{"num_hidden_layers": 11, "hidden_size": 256, "num_attention_heads": 4, "num_key_value_heads": 4, "head_dim": 64, "intermediate_size": 1024, "vocab_size": 8192, "hidden_act": "squared_relu", "norm": "rmsnorm", "norm_place": "pre", "norm_eps": 1e-05, "positions": "rope", "rope_theta": 10000.0, "rope_fraction": 1.0, "qk_norm": true, "attn_scale": 0.132, "bias": "all", "tie_word_embeddings": true, "parallel_block": true, "extras": ["capped logits"], "init": "orth", "init_std_qkv": 0.0392, "init_std_o": 0.0, "init_std_up": 0.0392, "init_std_down": 0.0, "optimizer": "soap_variant", "learning_rate": 0.00394, "beta1": 0.95, "beta2": 0.95, "weight_decay": 0.062, "lr_head": 0.00582, "warmup_steps": 117, "schedule": "wsd", "decay_fraction": 0.882, "decay_shape": "linear", "final_lr_fraction": 0.1, "batch_tokens": 32768, "max_seq_len": 128, "doc_mask": true, "train_tokens": 225100000, "max_steps": 6870, "dataset": "wikipedia_en"}
Each number is 500 + 25 x the weight over its row's rms, rounded and kept within 0 to 999. Layers, rows and columns count from 0. Numbers have three digits each. The size before them is the row's rms in percent of the matrix's.

# layer 3 attention value, 256x256, rms 0.163, rows 198-225, columns 0-255
105:537488518512522474520477471515499514497479531518492477480537489499521494514510507486523466498527481507480494458525451473461460511502485515467519516452456491513471516476503511553480553487562483548514459527503480479478452507528514464506488546565488461479500566507481495461495510471484517455482493536501470480523520530497481476517528459491489505495508509476527549527473502498507467526496500523443469472494477494545533485495526451527532449518485509520521531511499468511513504476515508546547477480507513518531502522514509530498486527458508477537541511507488493495536473502532508495500494508484519499488541530474506481548474471536493514506506476506466539480492476490475518501501518476543508509516500512522486543514509486484558493480512541480459485506501521511512514540503529
103:500489505498517497457515520486498477522458516474482538507498507493505526492511507486495519515513453516519442455526486506523496453513502453502527503497496534497480484467500499521529484491470495477517512477480483552522556511520479518487499470520525516494498513514454530516530475478502527503458493505486472511503492550507491515506494479488537498541490461507485459539477506493496461551506495558550538522508544467486477501532469528466513538503464455530517557537506459494488508500522508480470524528485523489485522465487460495530491510480540498502478537490506536500451453505489491518486511494501522505509528495486514500505511475479474466474482468473519499431499502499487505523541535547527477531497491501533511511482447508488449501478476488484448518496550498469502429536475503
102:539516481513536485476489482492531504492484475508527518487498525498479550493472509486471480498513485522523475501526475490468459475495562532490479515515444483505512507502511502521532485481488521503532538488482514507508539504501503495520494513493491449486483450494502480484512482514478481499516460510475456480513487475472528493457471491535522538510503519483506572456464493509523480518555477524510534548498486478532417541520487521529535493502489504510539523509529515451504524488475518487486526480523493531488504489491494482540478494491506515505523515532509489540504508479540561557524493500549555502530486473487530479549544517520504506505489509537501504493488513493503480487554488501492468515487521520506518458475498582467507489486523520482503500471521523527484504456547476
107:511478518499474511519452486515446492479500476487489485512517536482503556462508496504477511483506476534512541491550469500507544515546553523520498520496468509517485509535532503516525483482507510473504507479505514513508469520495512502491474470496503523497503435527542496507534526525476489510501516485492490495511495499518492551466462494525528520547508492472517484472523496478524513498477494544539518497480527539525494526499482513471416504464486545530501538449542490489526503493532502471514501504528495461527506544495492502544510498454517568515455508529470553502464470507473531486506487472498500538464493491497547511480529481465497507482486487467463508488526508454529448525550493463497502511478495476499532512499488534509504505494458520477469523489521525510485488477484453
104:491496528490469491484483521494492507489526474484506552569485529530508527476532553509510499499524485532511552533561512498500571528543492501469453536491512503498517519482519480469509476484563538485529529496480519487465493496449493495508490485533521527502473485525503515488516485475487499505533495508465541516526504487528466546525456492485487518494471494481485535499520483473518488476467531444515506483466504505506505493501457530466486489502544495495487511505522456455505505513514505488479452511504536491529465478483508483483482487486488516547497464492506458469508533496464468511512554481475458456484528501513485462520493527506522529465511474483522475506543502470505507469516512470489511486466512486465504527460477487489521532481491504525508501511513475434499514449492448
101:507511512482485516472488473537461509504486491532491504529497509475503485483478529450532498492489480491544519482468510449499522542534499495492524505469555501484473530514477490484527514488459480530489489465532514545510567486504499485483485490506511481482479487530476499444478518489482505537487484473484491503472441478492523536464489532474483545544485520497520486504501493509476558550492521490523512459511515498501520545540490497501508534517502501489496493485481524490475457467481498494486491513509526511526494520506474547482494492541527507517564525517527482486478497533506475486503552460517474444505495538512446558507458494551500478476506504466469480539462487495482502542527486441503488513515527481536489478522524444518498501519489507490475550478508504484493510463459485
103:514522442500485507523509493527516490527510461478495509497552513506536490541470491467511520510511512491485489439496513529496533527448497527504517487538491499527489477508500491484476507441491495528495454497513535493513510482516493499469489535488449492530490512511532501483488523505507487507525477494508478505512491479554488480493523522485475509488525514503516467525491501509511497460483518573430503489501441501498524489421511521539549515476512497523505497487536516501541488527482482544504518492474486478530487523512564508499506501485526522495443525486458499488540516494487484494499537498524521501507451519526514500525477567505482512479523483499477488499463512545454502567562522502489517522500459487516494512523539480463471503528491484496483512505498461518544522456474509
104:507500503469495493524491546492525494501497488516455508534519537475498477457474466459530477479527502501500549482462503447481500503475537513524484505510520524511468494514521509480488538485506496505510528472546530485529476510548520477501511521514563501506518481490509487494478516495455494482485513462499492502477478479511471533495516494541522522489487457488522546463495497485512549457515502476486535505488481476524517504461500508507507552488490500489503554493568524483516505450472482514522504500576537567470470493484519553494491502491508532510492501518467501511519536471496515544503502528531505542481461516513495491519520510471515522505484517529467477520456516490520454510505473440511516494513480471487502527487453549520517480513524549505534504503510500550480469455530484
105:486500488490504486528513503558561495527539499522521468548486539547514470506499505484555515495477495505481513480505510481510511513490521534485481491471512472520449494479488443427515523490530486504520481495467506513511537508464489533564555529513491462490490520509515509507476532485516506486486499467481504478478430508502519496544474508463500506503487518519548502464495507465500517466501484486468523510465499457474477452495506520540512437481497508470508532523527493508529477482482482490530547493513480483488498535530478543470481535522473512510522492490519466483489474500470519551504500511547466529540501472529507536471438499516481490498532515519510502497511488507470487500507499511471514462507473559538486506493499511527501527497518472463500517482513490440502506486486464
103:485533432507488523509518481477481500429506446496547495477541496508510505534498515508443476542492497478477478488491512509527516519505506491495435467510469496491487460510469486520530468547473480549532490529497546501457511477501475550509475497516519522500479522509540478471518494492545515518513504525497516492499520478509495481472476517457516518481550475535484484490468472496525514523528514509482527469469471531507489500502497509485508473510508527540497500542477516481537480525486487479452477498461505540508482535536479556511527495513522494514439537480525501539481507506478460450451491505494512511504521531510480538552484513529494499467523495518549512508481489533480525546488491514486500497513514500515495481502531485513450503555464475523509494518496469504504461499520528
108:471470491473504470540471528442492487493538478506460532501494512504523531477449520532491470541475502536490546511516499534490498476489483485499489513510433493498515502508490476493502482503530481513514522454552574473481535506491491492481486500501508539521548456484557486465478494480527498483490515495493464505527501509560522520511493508516535495547485476515451505513525514519497488465474535541495511480509490482502514448478512497499442501504478521516493555509525470486502505512546483542509524537488554465541495491553456514514510503464512493515483495470486521513515511517467504511490526512481508523512495509532526504475523504491518570528499483503531481470448470510487494475512526517534525530505507471486521533480514515533488509546521474473511503532490485539495459496519499
114:524570522469506512465476457478487511440520462482518514504513474487519515484445505487467501485467524518499450504465501508471512477507534507492497507520525515456496504494499511477557518492450521510502490545493467521501545481484509532481460486493531496481468506548469494530485536533503519527513535538481502487450513481503475517462503498507480505500457538530504495520523501502508524513509511483566461526492479493466509507534464552473487481498527570481534523513485516498433503497495467461526518493486519509501500488521511503457502519477519503484525526521515477478489514539509506469475499500485467473508525463481475524458529500500513483492487507487488554508441529517496491520522517466492494495508529509498536466551487479508516536479452501458506545534493532505518513510479518
105:513493437529524513484546512538495491513567460500520508544553493510516461488483518488519504491494528509536505507485504546527507513494509482535505520517532507520508499538510480491500490526501486546485500501442522518518498470503479519510482452462526499456528498505474500476476493520497506532522500492537539553514490511494487496513492470506475503493528520582537492557558492496482521514524560504495525530482533435492473515515463543477489538449509476498504474447500546483498499496516498491522513497534511509500532484489433506451538524503503515489535487497502495495474499516523488474449535495493519517490496492512478455493468505502469479522477484483496522490494526543517525498518505510496511521510537500507516526471479536524469486491431493496480502528474513449493496476500487
112:490486543536499506525515518478480503454499476505457507467519478475540463501475487462473488519508484477436507482474461489484472523496496531474512507465503493476481541479499511498495481508522514508517457491561513535508497495517500500532521496496515509506528462512521527507536490509476477506516500518523484503503516484499482504541546490523454530468482471515569492519487495466503490473513544540486486470515501494517515455508509516496496529498489487504520522513508466488549482495504510480514517486504498486490464519487485499461502550517532500488508453527450468465531509550506488418457454457474487502469515508434502465537497546487540495519486504548546535551532489527537475505492478497530514487488525524501537496496461465520491487526500517500488458519491497514455469522468492
109:469506500459504529463508498472479468506477531488530490499450538522505464481518492524499455498510531519530475486507482504486522503515517498483477551482498519493527460479528486545452492485493511501482514554502469533494485471502493510462516507526511469517485500477430489508494530485509517507496464486478485471501514512490487489533465489520499503478515551505511573513484509517489440514507503430531476515516502522511506528510474499457535497507518508450513510532497525491474514463471488498512489473507522505542496520478551453472450509477467504465491536491489458503551505491531510500524472480490510495513488502462467485491477516502537529515517477506469474503526502476544460470525499520509544468480512529424449451503500496484527505488484537511522510515488514496548552475494504
110:509496536463524546495459551532536559514526505483535501487548506534495464496453543474514478523502516516530522499503498484448467491524500479496475564485484454528501489485515512508500515451491497507488490482485456543498486477490521484518528476514536480492503502479522516530513561545498463450495464511528502495486511510511485517504531516521489505505551477479572541511523502488514491519513508498573516538475521515519522508498487484552484468481444475512539511486490490453502527489493514505502525514495508539481494499475523474488482534504462512503550498477456476517496493485541472521512497485457472485535495493484531447463493529489543517520475472488500543512497482523497496468513510486502495499485475516518483533503496507511526460481519515475512460517474496549521485520506480
111:470474532501498540528533551492498454515484515452493501546501529477504479507542510478519510453454508525521495470478497544537486519549476511477472515486504480496536505505484533475529523499495513496516481500513459516515491562458485511508523529511504495532489492489506486546540508481517497511506500505492478501511505512535513504526477535538506488475473514555480482534479491500482458499484515491519480505539495490457497499512479452454487570481553484505469494497534502466493549539521456496496506514516475499442503487471506498476509495493466504506510470478461461494493531528528490539514480509511511531518515469486446479487528496472512508470508491469526495506466522531504467452480492474467509517466484526517486482451497504440480542523522468469527479457480511456510517530477487
105:491509488542504513489520498446509522491513506474534480475515492509495502538539491492493488467542502490485497486507477518486445539502449513506477480486465501501529505514472508447501551517510483497538537508523543476496516539485488524515483504515461481495456514454482461518503471494551472479482495501447512501491507485529487505494553487491471501485481473516462547469516506505548461477497494486471504485520521465495468496462475491472522488488531459491528497438464440507519494488502479520547478530489501446494455467530477488499503505472519455450482495497521459499495551491538495542485519511504452493513501547492493502483530524497479488496495491491549512509503484533480495497507525511547524501485536474497486494477515462428480529523532490522501449503493534463499522507494484
110:525506522467516506503471512448494500493519499530497502478471442480526490495487540494495492473462506481489499502490487500472481496509499525489522485538533523458496471513479468501425530513490532485531488531520507504505517533457483521524507479499529502564505502488474488488480510480495494454481547504498497506533494486540518531496536534521455495439443492492464459494508489507463449545519485535477460479537514529467515515526477426536489480500538523500478488514472530501506498533538519459479524510520479541469486516492450535530483500520507495476461479499444530539523545515506518511501494499471482514508485484515467498507482508518521524465497525567518482539495524536485488500493501471510548517488511479488496460518508476526477505517524487526480455513488521498493515471472500
114:495527499499481480460485494546438509521498494508472504549519526454502517492487520550484477516502478502513499505508496498460500455493540485497505517523470499482510505513523510538556458468496511504470533548501487504473502506475502451475459504481519545491468511506521539512500546512493524472508494524533429497503480499521480461485492472476541537520515502462535486556525478500512483486487549548540482503488512530510511511503536505519474451531490511530566517480499487505487542526537547508496517517520531558495495510526512562498482501483544529550504534490463499518486493479499467516487498504488517477486531495506506461504500479493497512502493488501440502452489525468474514475515480450508501511516487502481481511502479537497508516478513553486476519487517499530514457462511459
111:491485518475438501503521500511521492502481500491517518494485547543480511556511510514501510503531486549495513483551480511473469488510527512430503557524433490543520446492524514479495512482503503435508515506489483496474511512508522460525466488501507469538488509469507500507507518499548475469475483493443470472536478514510513483497473494514526511543477496474527519496483480479522486457499502514501490478516503496569512538494511509529525466507462508503506508513514493473499530502489480522494475499508489471487489478504546486538526492468483538556496521497489447487475442518495502503556499523492528471504514523478527483527500509518519485479514491474534505495498531453461500472552524493507489497463479497482502518515493564440526514473521489451488527532528484513459474498507471
111:478503497469533501500529537472495504504536470493491504551526469497524536498454521449513506510469498520447515514448512514504530473488483504502526435546528497498477488510473494473505531534510475490524482487491529490505549518509467519513558515499498518493532494443504552533522479517544484497497519492491545523489489501535516498529520521457465482512510521455496493497511501484496486496488489488490528525476447475480457471518526543523513514489541525509506463528488481484535489523525502496473554501498502454467505494525469487485492476494534480488465490488515502471499506556489460527501498522529458527532478485488513495488533522516508472434492515507530495518441511557478494484488485486497502470492480529524498485497506508558448536535502458545532492498505496455519514485509498
103:497509512487457513456476505502490524555499521483524449486523506541483488517534499497493545503533515538488491532494493463501528496540479531470489508494526487542498493488479523505516521517498449476529532458511534480508479512489508509468518420498519498480493521468466491546492533520466459499469474478467484502535523506492538522478495501511545471535512545499493552483509551487501482501471528512552516511492561550526504522507525492527533514504502482539482519502481487517469501518485524478518448492487538444443479508474512487535526502472482494526511505465517490504470490479548457490504473476480503461491526529483489456494520524506486477458487536481495476490499507464506486524538468506503493523521507499504489540485480546486487454490475517468494499510519552495539499525488494
113:500506514505513500510494516486515551518497456499482504508504516539499511528514517481485525490487485477480484485479447529493466500490511535496506570500520464489512520476555519506524476503486484537498506479486488533459492483555489425509516484519516513520515492487528516484521523499457475489493481535497494484514477536484497544516524520504548536532510459489536473528446534507514503496511543538545520480515549517520494484551583501505455512488482543497504508507509479478501490499490491503476484493499481502483479518492469449523469524511469486546549497500522487501481469524468466435543482467434534488482497495477464482472517454513486521522477512492513507474495510480527487484514473506519508486528505527463488499510503496489475473465551538480462518458497530537498484486501487
112:533501507531494500498501517502462456498491483500495485504511494471484518472532458526478525502515490521498447504584458498514487510496505495482509453515488519535518529490506484526501483512531527452492491528479523509513468512489498485479509515481434519516505506495467475518523485511504509496470470525532547512581520509471504480524501451512515493494493511493493491449474495468480501526479491489502538549485468477462451465527501509503508501489507460495498480538514487522520531529522513471489530474501502484450511476511502484509482504487483478520484471506503549508536493468505557496543521496506491490497514496471539512473498482451493466517504521544528508469560504443514464525497487546495558524490501554524551454462502520480517505488515527513543470493504497460497544521526520
105:519482470514498492471494481469486506507505469491502468558473527489487509536521505525518555485529493479490503511525484528472542491495476525529497540532513485534496476474540501413528491531500476519481563498487548482449528494491478496538466513476505495513514491458539493494477504496482491456529494456515488528469460486503491495498532520510521501498547501505538499499505473471511554452518497533473528478507488444504531468481546535477511543443470494507500517483507518499497460516530450485498511520517465511519457481495517504499485497480510494515474493523498471506505472528479519492533519499527500475504490513498473500502512506514434517492504476505487472501468498437495494483518491510533512499489513497499480534491473516489527523491563519510462560477536474458488542462490476
103:466516520484511465518476540503512482474480532512509511537496473502515478533518493472515482509500471498474534487499533525461477506495469472505494522527541491498514506540483460505526490503532503511491478515513525473516513537460498474460492484484454514526527517518528503508469539469520529464495535491474436489470504483509512469545539499535483442522450502509498499483502517477492509457506524485498486486490460478503545487464509470497439514488476526471507482494531493505465511476546491588537512480484503445512502479502536564468469476483460493477474504474492489502500499462535532514485498491521495514508504517501503539494516455493536498555536498490461468510504526496503507537482503552507521506509512479487463518548529487466547509528522489513551496481474517500498544510503489
124:491522446488502509497491516473490496480488500490470508482505518514481466476503510507513497472498555485537505516518524515501517536510478483506510485512522504485508497508489489540466491537505527495495534518481506510492453476500506536465473481447504439486540456493495449467446512473523510525483509479529519530510490492501515464511553481513462507450490489565476519464496521498503497490496516430444509481515543447470485483488462477488451499512503469489444499490497545494504473509500488442516476488513536511552522515481442531478473509536483485506482517503506526492535498474464524507506527529481471488474474515501501501500487525506518531542522496514470467541534472545508498514461517546501540492490496495498503519489500473502548469525474507499526518559466473481484528485516532
# layer 3 attention output (transposed), 256x256, rms 0.144, rows 198-224, columns 0-255
107:462485484487477469470524503477495543490471437455485485465509473509465514474494493479471516463476522506520482517481521509559525517492518548490465482497516472493499445495478510498506492482460480517553512496489531513506475459532516516483478508529468522498525493538513506533531525480481517529521493519495520535474456493483476562498539508486515482544490487497500460481494492529515538510503492516565546506491501482488478470525481510508488494493515498529535517490488537461531518480550536555511488547518499477485474507496490484474500480536496501488510452513531523516479513517507506540477479457461503541495462562469561535527533462515519519503537507533525485499482522517512484530478499473483490500502538479486466530534490513516480510457472514510460482500519483533493516534496496
108:481464544499491482504485487492494493493498504508494531483486542455454490497501489532539477532517487461517540503510498478483497461484484508486479499485471518462542519489507516524500538508505473496517487477506454516482492533510550504516531519504550467529480520481543518484428517484477439475506501506526486488482481514467481512503524488545533493481469542472511497525520564524506471535510489504510465496471539498496515462486511495503487488501519492497499493520503501469481503478492515434504497517477515519523497527507519524493484501503440477516506447496484508472502458504503506501439460476470530510506519494501562494532497509557494544500519504541501505572502429547487479488476495503523495480500519482526455492509509468523512517586484495484508469502530457510511482493492506
107:477522509498538478450462508453472465513487535466511492496514551485513495496473466532518543530502507492515484506474504487494510510464481506520507497476485477492471505452480505517492532542456499471493464505483518532487499497492486499519494484495471524492518495511473496491476523553501469482482498510517461532510512490520491523530534490488521513495494550513528443500519546462475507485466536465464493438474508484464544531460552489452460521500511520508502485471525548517491486480511481456465473528505455495495525503477471523473503521535509503498444520533505517517511506511495493500525502545492527487505511500504482536533527536469493531482534511497525523463463464499496520482528553568513463540480520528524481515526493471513521519491487517489451520505472458504490501485461458
115:465525523505496487499492494492506471502473506484541507514494468514536502514513510501507505500518476479520460502497549445544484523510452499503494464491463478490526559470473514504495536503474488549502454534501447510523496503469458499528475483536488454479544483502447476532480478505520478517498517517501482478465503530485502448459530460512484499470505535515514492494464486528505491481500525492505489467495509485527505482498504514479537495478475479471512525523511490538515486477487501485522500469509524544477510458514476516420512531567446479483499499480481500492512524468476505515498473526557506473476521508469497491531477542454541481513505522528489500551472512547498532483487500542449474509477507506511503483496530456486520518547491446522510489526538529490523499486524499
118:553523557556478511505471484495519502502495519490504482534510424499502504500510493498495538520495540524451564492477518508506490507463475514524517466538516536516507491512489511486520518491490544488480469506514436517501476502526511533526521506476530494478523492504470533521491473534560508490491491549508490480487503498473482471496522501509463543507488500504492501465477490488520462540528455490498512523505513498434479512524535528574530531496507525494467490467511509495469496515521447483560525509515515477489583469484503518491496492497513546493484466474469495481487463509524552523505502500529496490492505534497496516474507481499488525511486570485539463515483525485491540514480506523512530496517531524473522498494536481489501527537504456516513466496499521499490480510470491
106:523507456509536508530501517532510524459480510505499517496482516497497487503469456529467479484506512509508521525465505542532496514490494512529496481490493517487471505495506466489466487480504477512533493509472561472497437507490468512504502503502479472508493536474496523553513479459542490462516515444526493473498472491516464516514495500504514532499495464497473512524477494501484501476489453464489510499484441487472486508487533496490489524494543502511460459495516515518498542462494484458498457528468425482500519497504461492526526486456481522519477522542490466492551519479469481524538515505510527510471526499503541465496511508479499465485510495547500479561483453548496526501481490530512556483542500506531516508510515532544489509549512459528480501522461484497543505503503566
106:454507479506484504454504489435510490478482488494524534500455489542477468481512491514462515498453497517533464538492525526505499505548518474501525489491482514442499504513433507515495528539505523500462536508508474478504500481496497479482476503543530496453506492487460474480569457470478495503544484475522522492479529477521471493507459515506530473506548510482511490481490505488481496542477488514512485490566505487511506518500527493512453500541503475475491480509514489478533542536505533524479447508498478511466510496490467474465494535474567510506497468528546492470514498509495517486485498501511493556529499449520522488474521503483474496487537507483485568494497502484524505489474482464499457515505519501464520507511493521518482482494525523503482501427502477483502537542520476
110:512516429485516510506493496499499490498485470472495536455510442498507491490482490481471532485493448504455480498487517486486507494503470501522506514521468456514493507452475475483500455550473500490517509484509440475495461506479493473530477503509489493536524456425475500506478481550468491484522495491522487469497504502544476439559479505489488492528477527491489489503495506512460523507503508464511521506512454504411489500483500541514498504502494452492491479478506497512460517515531513497510518496496495541475492496519512451473500460544464485494477463521536490507550508538549499509516467513512475445538516497534482507531512504502542513478441485476534470509524500502507521484501531494491503510534531498557480489521525557489476475484512494516511500479475477515493518495518486
115:508494481531505522525524483470458493510516534456539496480485494474481476496517503517496488510550494509515526511489516524493516527499500467429534489456526530515524470483460525525497534519481557514497548466482511497532453509534481506477495497478488505525532494494487538533502490491491489496500492491464459484469517501521573469494518487525502524514516488441495506509474465539497446549529461473544505488537531506465515486538457494478456505465512473494485505508556504557511536488491489500478463523467494456514533493515502466512504531455494503513478516533533536504468510470501477493491467485531517486519476520485496498504515518529507512461503498504480480491507532509505470505519524474493492530558500516497548487498469511496467498463537508522489476492455530525532451523473493
109:467534515493496508494494496487523483532460533502500498476500554527467529513529453502503524471491461544527518493492536477515494548502491482495520496481490485521487506507522512498469552487516478452449525461476518495493471510518466544484514515499508501487547516481461478484488508482476481494473526484491527501524509512494472536477526543510494462488487533510464473504470519460512546476502457463505463528486485521523493463494476497482510496514519458474511490517492475520528487490534539493516477493565488462503519549471519517561486524516507530484460499467493482494497448488502496492559528492475503512514469484513531514480491526509477514510561453477503508531530512442477493494511466530530503479489497532455521550441493502521485474520519471504510526463452540480500490516502491
117:527527541509502551489514483526525528512475471455534539533442462503532477527523522513493493508500508499528516476489455437528482496502461509504500480492452475460503528508470497499478472522512497504511500493467473476516527527500494505523518492484485507464519455481449489523515480541539509493497506525474494525483496533509440507500505509528463496503524520472502455538504497458517484502507541495526442488487487490446505504491506492503460520457512511513498529485510475545475499517489506501476471501509534530505489482500510496495476506506483530515512446464465471453495496454540515454482476472442454503488525520484506444485544490510501530509495494483495518469524506463500468518458548490481490504516517500448457496475488511532503450537533508501542473504469519486473510514501517
116:464459492483456510583538476477530451480525472540481448512496518494550495507506543492485485525508502485501505504505504496506467513450491532501502539496528455503491484512480488524504499455485508501486471491518541495530508510517505489547541496527504510515510520494480494478474491512489479472517479485514501507522503547478520482485464481495513553496529484491498523492506487482513497478455535468479491517506505462496496498506533509505516472483485489490462493489459545487561510510471531485538496511552510480507551466477517467512484532493460485509475507495467491516527513498488492492540523495499543517475498500505508515464475508468539506480542511512486519467532493523495524424480479508527535503526476525532469520477507513554534458541556498539463504484506472528507484533483570
111:513505512472496502505530501467535503517491533514485491529514564491536525545470492521491547525507486470480483510527448473486511471449517490460496513506506503505474480503486471499498507453477454463518522515524483434526513514495500525529512500517515491536480466515537507478498475514517495480491490506511501454525517526489479501495516562495506534492522505490480509501482554486487502542463466491492500524523494487508515471478471490485543552485496482437459503493503491469487467479492489483492478517463482535493473467495469472490446486471502486506477515503467478515568546474449505500514494508485541525514523492491513493485504531484540486545482533497492503476495522495467521497513476439510523489493517505533538486499515538490484519523528503504527451441494512478531474506429449
122:501511478499452513523540506486541514510473462501531508495471497480489503461527489490465547453497507535543473502484458493523476497488503530479470516556520513459525510494518455497427529499459561471478526473469504510518478520472496518519478529491495540496468525466516467519472504499474496529504465511509524512486461477466536518556510490526478481535537519519516539488460495495495496501467470502533524517518441520546528517483498523483515472499487495502487506502469513488480496501480499540456504497501467526512510514483533513465495479492447454444536487508496500516510471481507499530510513517503506499545527504511482495505495487528482502497546530510518452444523512477423510494519509493459529516463494487472482519492510506481530488499501461499505477534530487477476492480526536
114:567497506489494497531489511475486514500521478530497531495545506487513517471472527503494507564487489534469490488521533495448464501516476475526518498503537501514475529502495523493545472485529506474490487462507502499501500451520506529501494521498483536506564517520492513489522519525501497522504502489507500534454479476472515477516527485509515497514488480539511498505505499479535481488550520538466537475486519481511518507504558513520550513476477507484520512504506518481571501544531509500504509489479475509446526496516517511512481500487502513479493496512507505557478442524472491503545536501538503450503510487476554462522542453497487541470447532484487494473462480528479478437484496479504490530502516505501478462501507497517508565497531531471505487504507463552486537546459483
113:500522497513443494527513543490457461508502506553514553520518491457539534479469494575485535528520525475522492495518516477509470501487515498534522447518532479450487496516482491491522428509517531462501536488506535521480523479536508501536481533509524522513475504525526512483453499494485529518520474478519491496499481487511501478513504512502487476498512536476528481511530484528498535506500464507461506513494515476479464516498484503464519552466508486475486487506473519498482481471506510498516476481512475467487535485567461515496523515517500468464476482477532534510532554509476441494504492503494453488552489539504514489503508495519495467504515518494516502480487514478483468534489474470463545477521501483479528430560481495471516501513519532515495490532496511522507505449494472
119:510497510504552465432464524467486525494471517481537507522482485491492482479522492507486489536500531480497518506523518543508518452486492499502519534488494515507470485502468470513529472479514505459479502520529477508458500489518546496505528481501479505506487511442481544492498488452503518476512452514502470526502528543464500459540506496536504509511554498488518500488526522516463458522523499510490527519481484531531512500494513538528603522465441492476519494490472520485513500493501495497527491500500528489503490520501517501513486559500472452496516457469525497506480492504457514487487506459529525446468499437472507503486493505484522477460487497489513482509562505502500500532528509483529516541481480524490497460490511513498511440478501502492444465565512501525486521492475499
111:489489493460518479476540518540511532501523505478479529507485524512516536473498481494527515513508534520497532513502485478520516482469550508518548499536531492463559548496468454549511495546492448496476493499516507554499510486513525497513503461489482497484513555507499471485508512502516527506525496511424505504448516506461491547489499511536546536496487509519508464513489463487528504549542503527553460527531500527512508549507508475503560484483508529480511474464489497509489470508500458509492528501528528512494476504506498525527478476516505528540459479560531474500494507529489533474526545511465488492529484484510459504480475488539522536515535506453485490547507488498493475475508509538535512524498481494472493543532503516536487491455520513498486487468488508484514520514500504
120:540486468533514520502509471560516479524497492491459517515460490517493567523498462507446476482523515523471500533539463541488507475504498492526470503467469505508458524539481519516535506471509504489530514531446469538471504463537492505467513530507480492453536513502495516504511535517483489508501474499519497476475496510538517491495494512491566467482504526504549512509469515492473502469471513465515486525496490544536477516487537514538504472491484525509453518492482493532488476506432510497501505525514504514514476494460467460495528485517481461458494487504510498492506489518505492451530536524511485516503507499492458484490508455543495494521527471453509477440522440467526542537511466514494482507498490514524492468497548518488523476498508478469459536518539520526503492521484509
117:510461523492493526503424525454518550458492495524498510478471496517507541487512454501489477482500523505470487451495509508499517533489425508536510523478515450506494510517471532474528519436504523510510466486485496494558542467462507541519474521534477515509480495476451500538506512505504464520468510508485528482510496512512522519499518522461493499502481520482531491474550498463510515506493534448467524485479521457481480481503475529484486482508496519498504531505480495495514501489528514462513457513492500500506525490530467486521499539515507454457496468488497506459541491476503538482482464557479483498431500492507535509499497505543548497462478520509531534517447498516493505551500498460517550510436497487513505500528485508537488515494512495511509522492488528515513483514522504
117:510508507492553508473474537468477533454480505480525502511519489457480499517518500475508509493471522498487522533477507514491500480516489473531486489513490497471502516493485516473540523493471505466504466456512522518535491515485564525496497496497504531468540459500465528462471499487512493495509511506503475554438505510476501537487465492497505485545522520518479487504538501494483512497506497514511499487521543490475486553523509492539473509516503554456511514462533527506489487481520509497522519477521493488481531516520499474466460543511474507477478494490521536549509559503539485474484520477490475542516480523479532469434454514507443532466443502497461552498491513530510510484533477541524499485513491490477495534524507442538483505534470491511482518533516491493520468503567522
117:519482535501500517524570480492495482513460476489491471475452542525525465521512496531515498497552529519516502493497472476439504514511514484462471528459522488496480545460463458486498532521529515497477520582501472498496473492505510517500497493480514536480523508500502498509518483469461520565516538497493475460528510496530491447503488533540509477475512521516472509496497480497491444533533501486472485538520527503484493557471514502517492547515497499488502474495494508512448508485490517485490542522505509531554530513473475505522504506497508543501460486531516503451473506464530541435478494466472516526485496468525496498482465512474500522482523499513528493465535476468478493536472476503468472515478479489542521522467488522491524469484514534507492502527509493528494485500537508
104:483530519505505444486498535496469555459523485577508546493490488496471504506451525510500475451538520469483493472540497540521464487507530500502504476507481497448512465460527530507487498517507474503499520481498481475501519507490491473499490537500480530473499480525533470499500486445481510508504528486499490532484495515476492527505510537471483551487492522477489472494465475490524503474507472563484492471480559467457512537532482427530525533502533507473517519469474508522487488531538499500525532494489490495512537487489507505498504483517499483482465510544477558506523532493494507487498541535554484474464500477515530506504492546496511509546483520500500482543540469508467510486466486497479477511504459488526444489487503513472512501525490521497520500504528467500539493520552527
123:534503494466490493501502481500494532504522517493552516489541498495478489501551478536527448465497518497503531498464491498478477490505503509490486490496507504487484485513504503515516517486476528461485480468504521488557517504481523533544500536524505517497498474508508498542510500515531513498492514446469479521491518488539504510493485508501465520497499476503479517525492479489451576443496463527433473503484491484510452502492422497468546507519479448537506432528503500506505528502494484531550531507489501521528480497492501526446532533493493477452506456527473500522483520488530491522495475503515466503450533475489508529524476500508463503441551532477489448501514486518488534524493507479488485521514523427482478479530484488508501468539502482473511465524520481508501498497469504
116:513503536556477543483477519470512500512527510481520514468479489490521541490507544504544528515479492516508499474519510469483513519504512506465515547509499512509515468490532502458521530468485506558541479519514497554504530525545523509520479455506524490481489527538499458485512460522432525474563541510503509462478484532476504508496525553500469480475483506499529505459503529506515476490471508549488525460510521517476505474489503485489494484506451508518502503518501482470510475457484501491441500504496481507480507505442500484506523487484497557465487493512491502524436484469535496477481526516531513492515535472479502528510514506506514519469484512480480501518508528541513517535549484492474450530504498505497484490516461457450502522455477491506434518504497469498514513461485467
109:466489511491493516495503497516503491516500548482478472471498491518515498539537452448503496510479474531457491497429493502526473490519504461499505534510464504495495502476493541564543497516511554489494472505501455519546492528487480514543528483475442494498475499490475504507532509492509530496473520442509486480502508491533509516515505480517518524522483483520492452507504520486496428546509508530465508499517523487477485534503435482543521497509540521465532453504548505517494508498490496520501513496505515501481539533459469489473510514455476494482541488507466473503538543489511482504493530512494483512486454463533531504463504478492499537513491479546517509534483541524535509514503501456489522521456497476458468480520503473533483538472486512494492497486431497498514531511504529
111:517491497507487553487527465510512490497529454521498475504509507517518509489495504474473492465487510529507467489478524511470526515575446521537473485498471468473509496483479535488484477519511484544475471521497525522462535522515471490508504461491510506477478503498494546504507511486526518477495477545479507489496455500516533463494471475451509531518526480487514465517465487474524500505547528549499505503534508478452456543563531521520520489485491460518486492504507478515504497480510536543480510485514492519483500518535510480504517516462512524507555493483504528502526492487460491528484471447466493507495514473492480461478507500542539494469513507463509539558573500483496512486525533476469532508512474517501490508487449515517479516469549468506470482536511477463447521505483481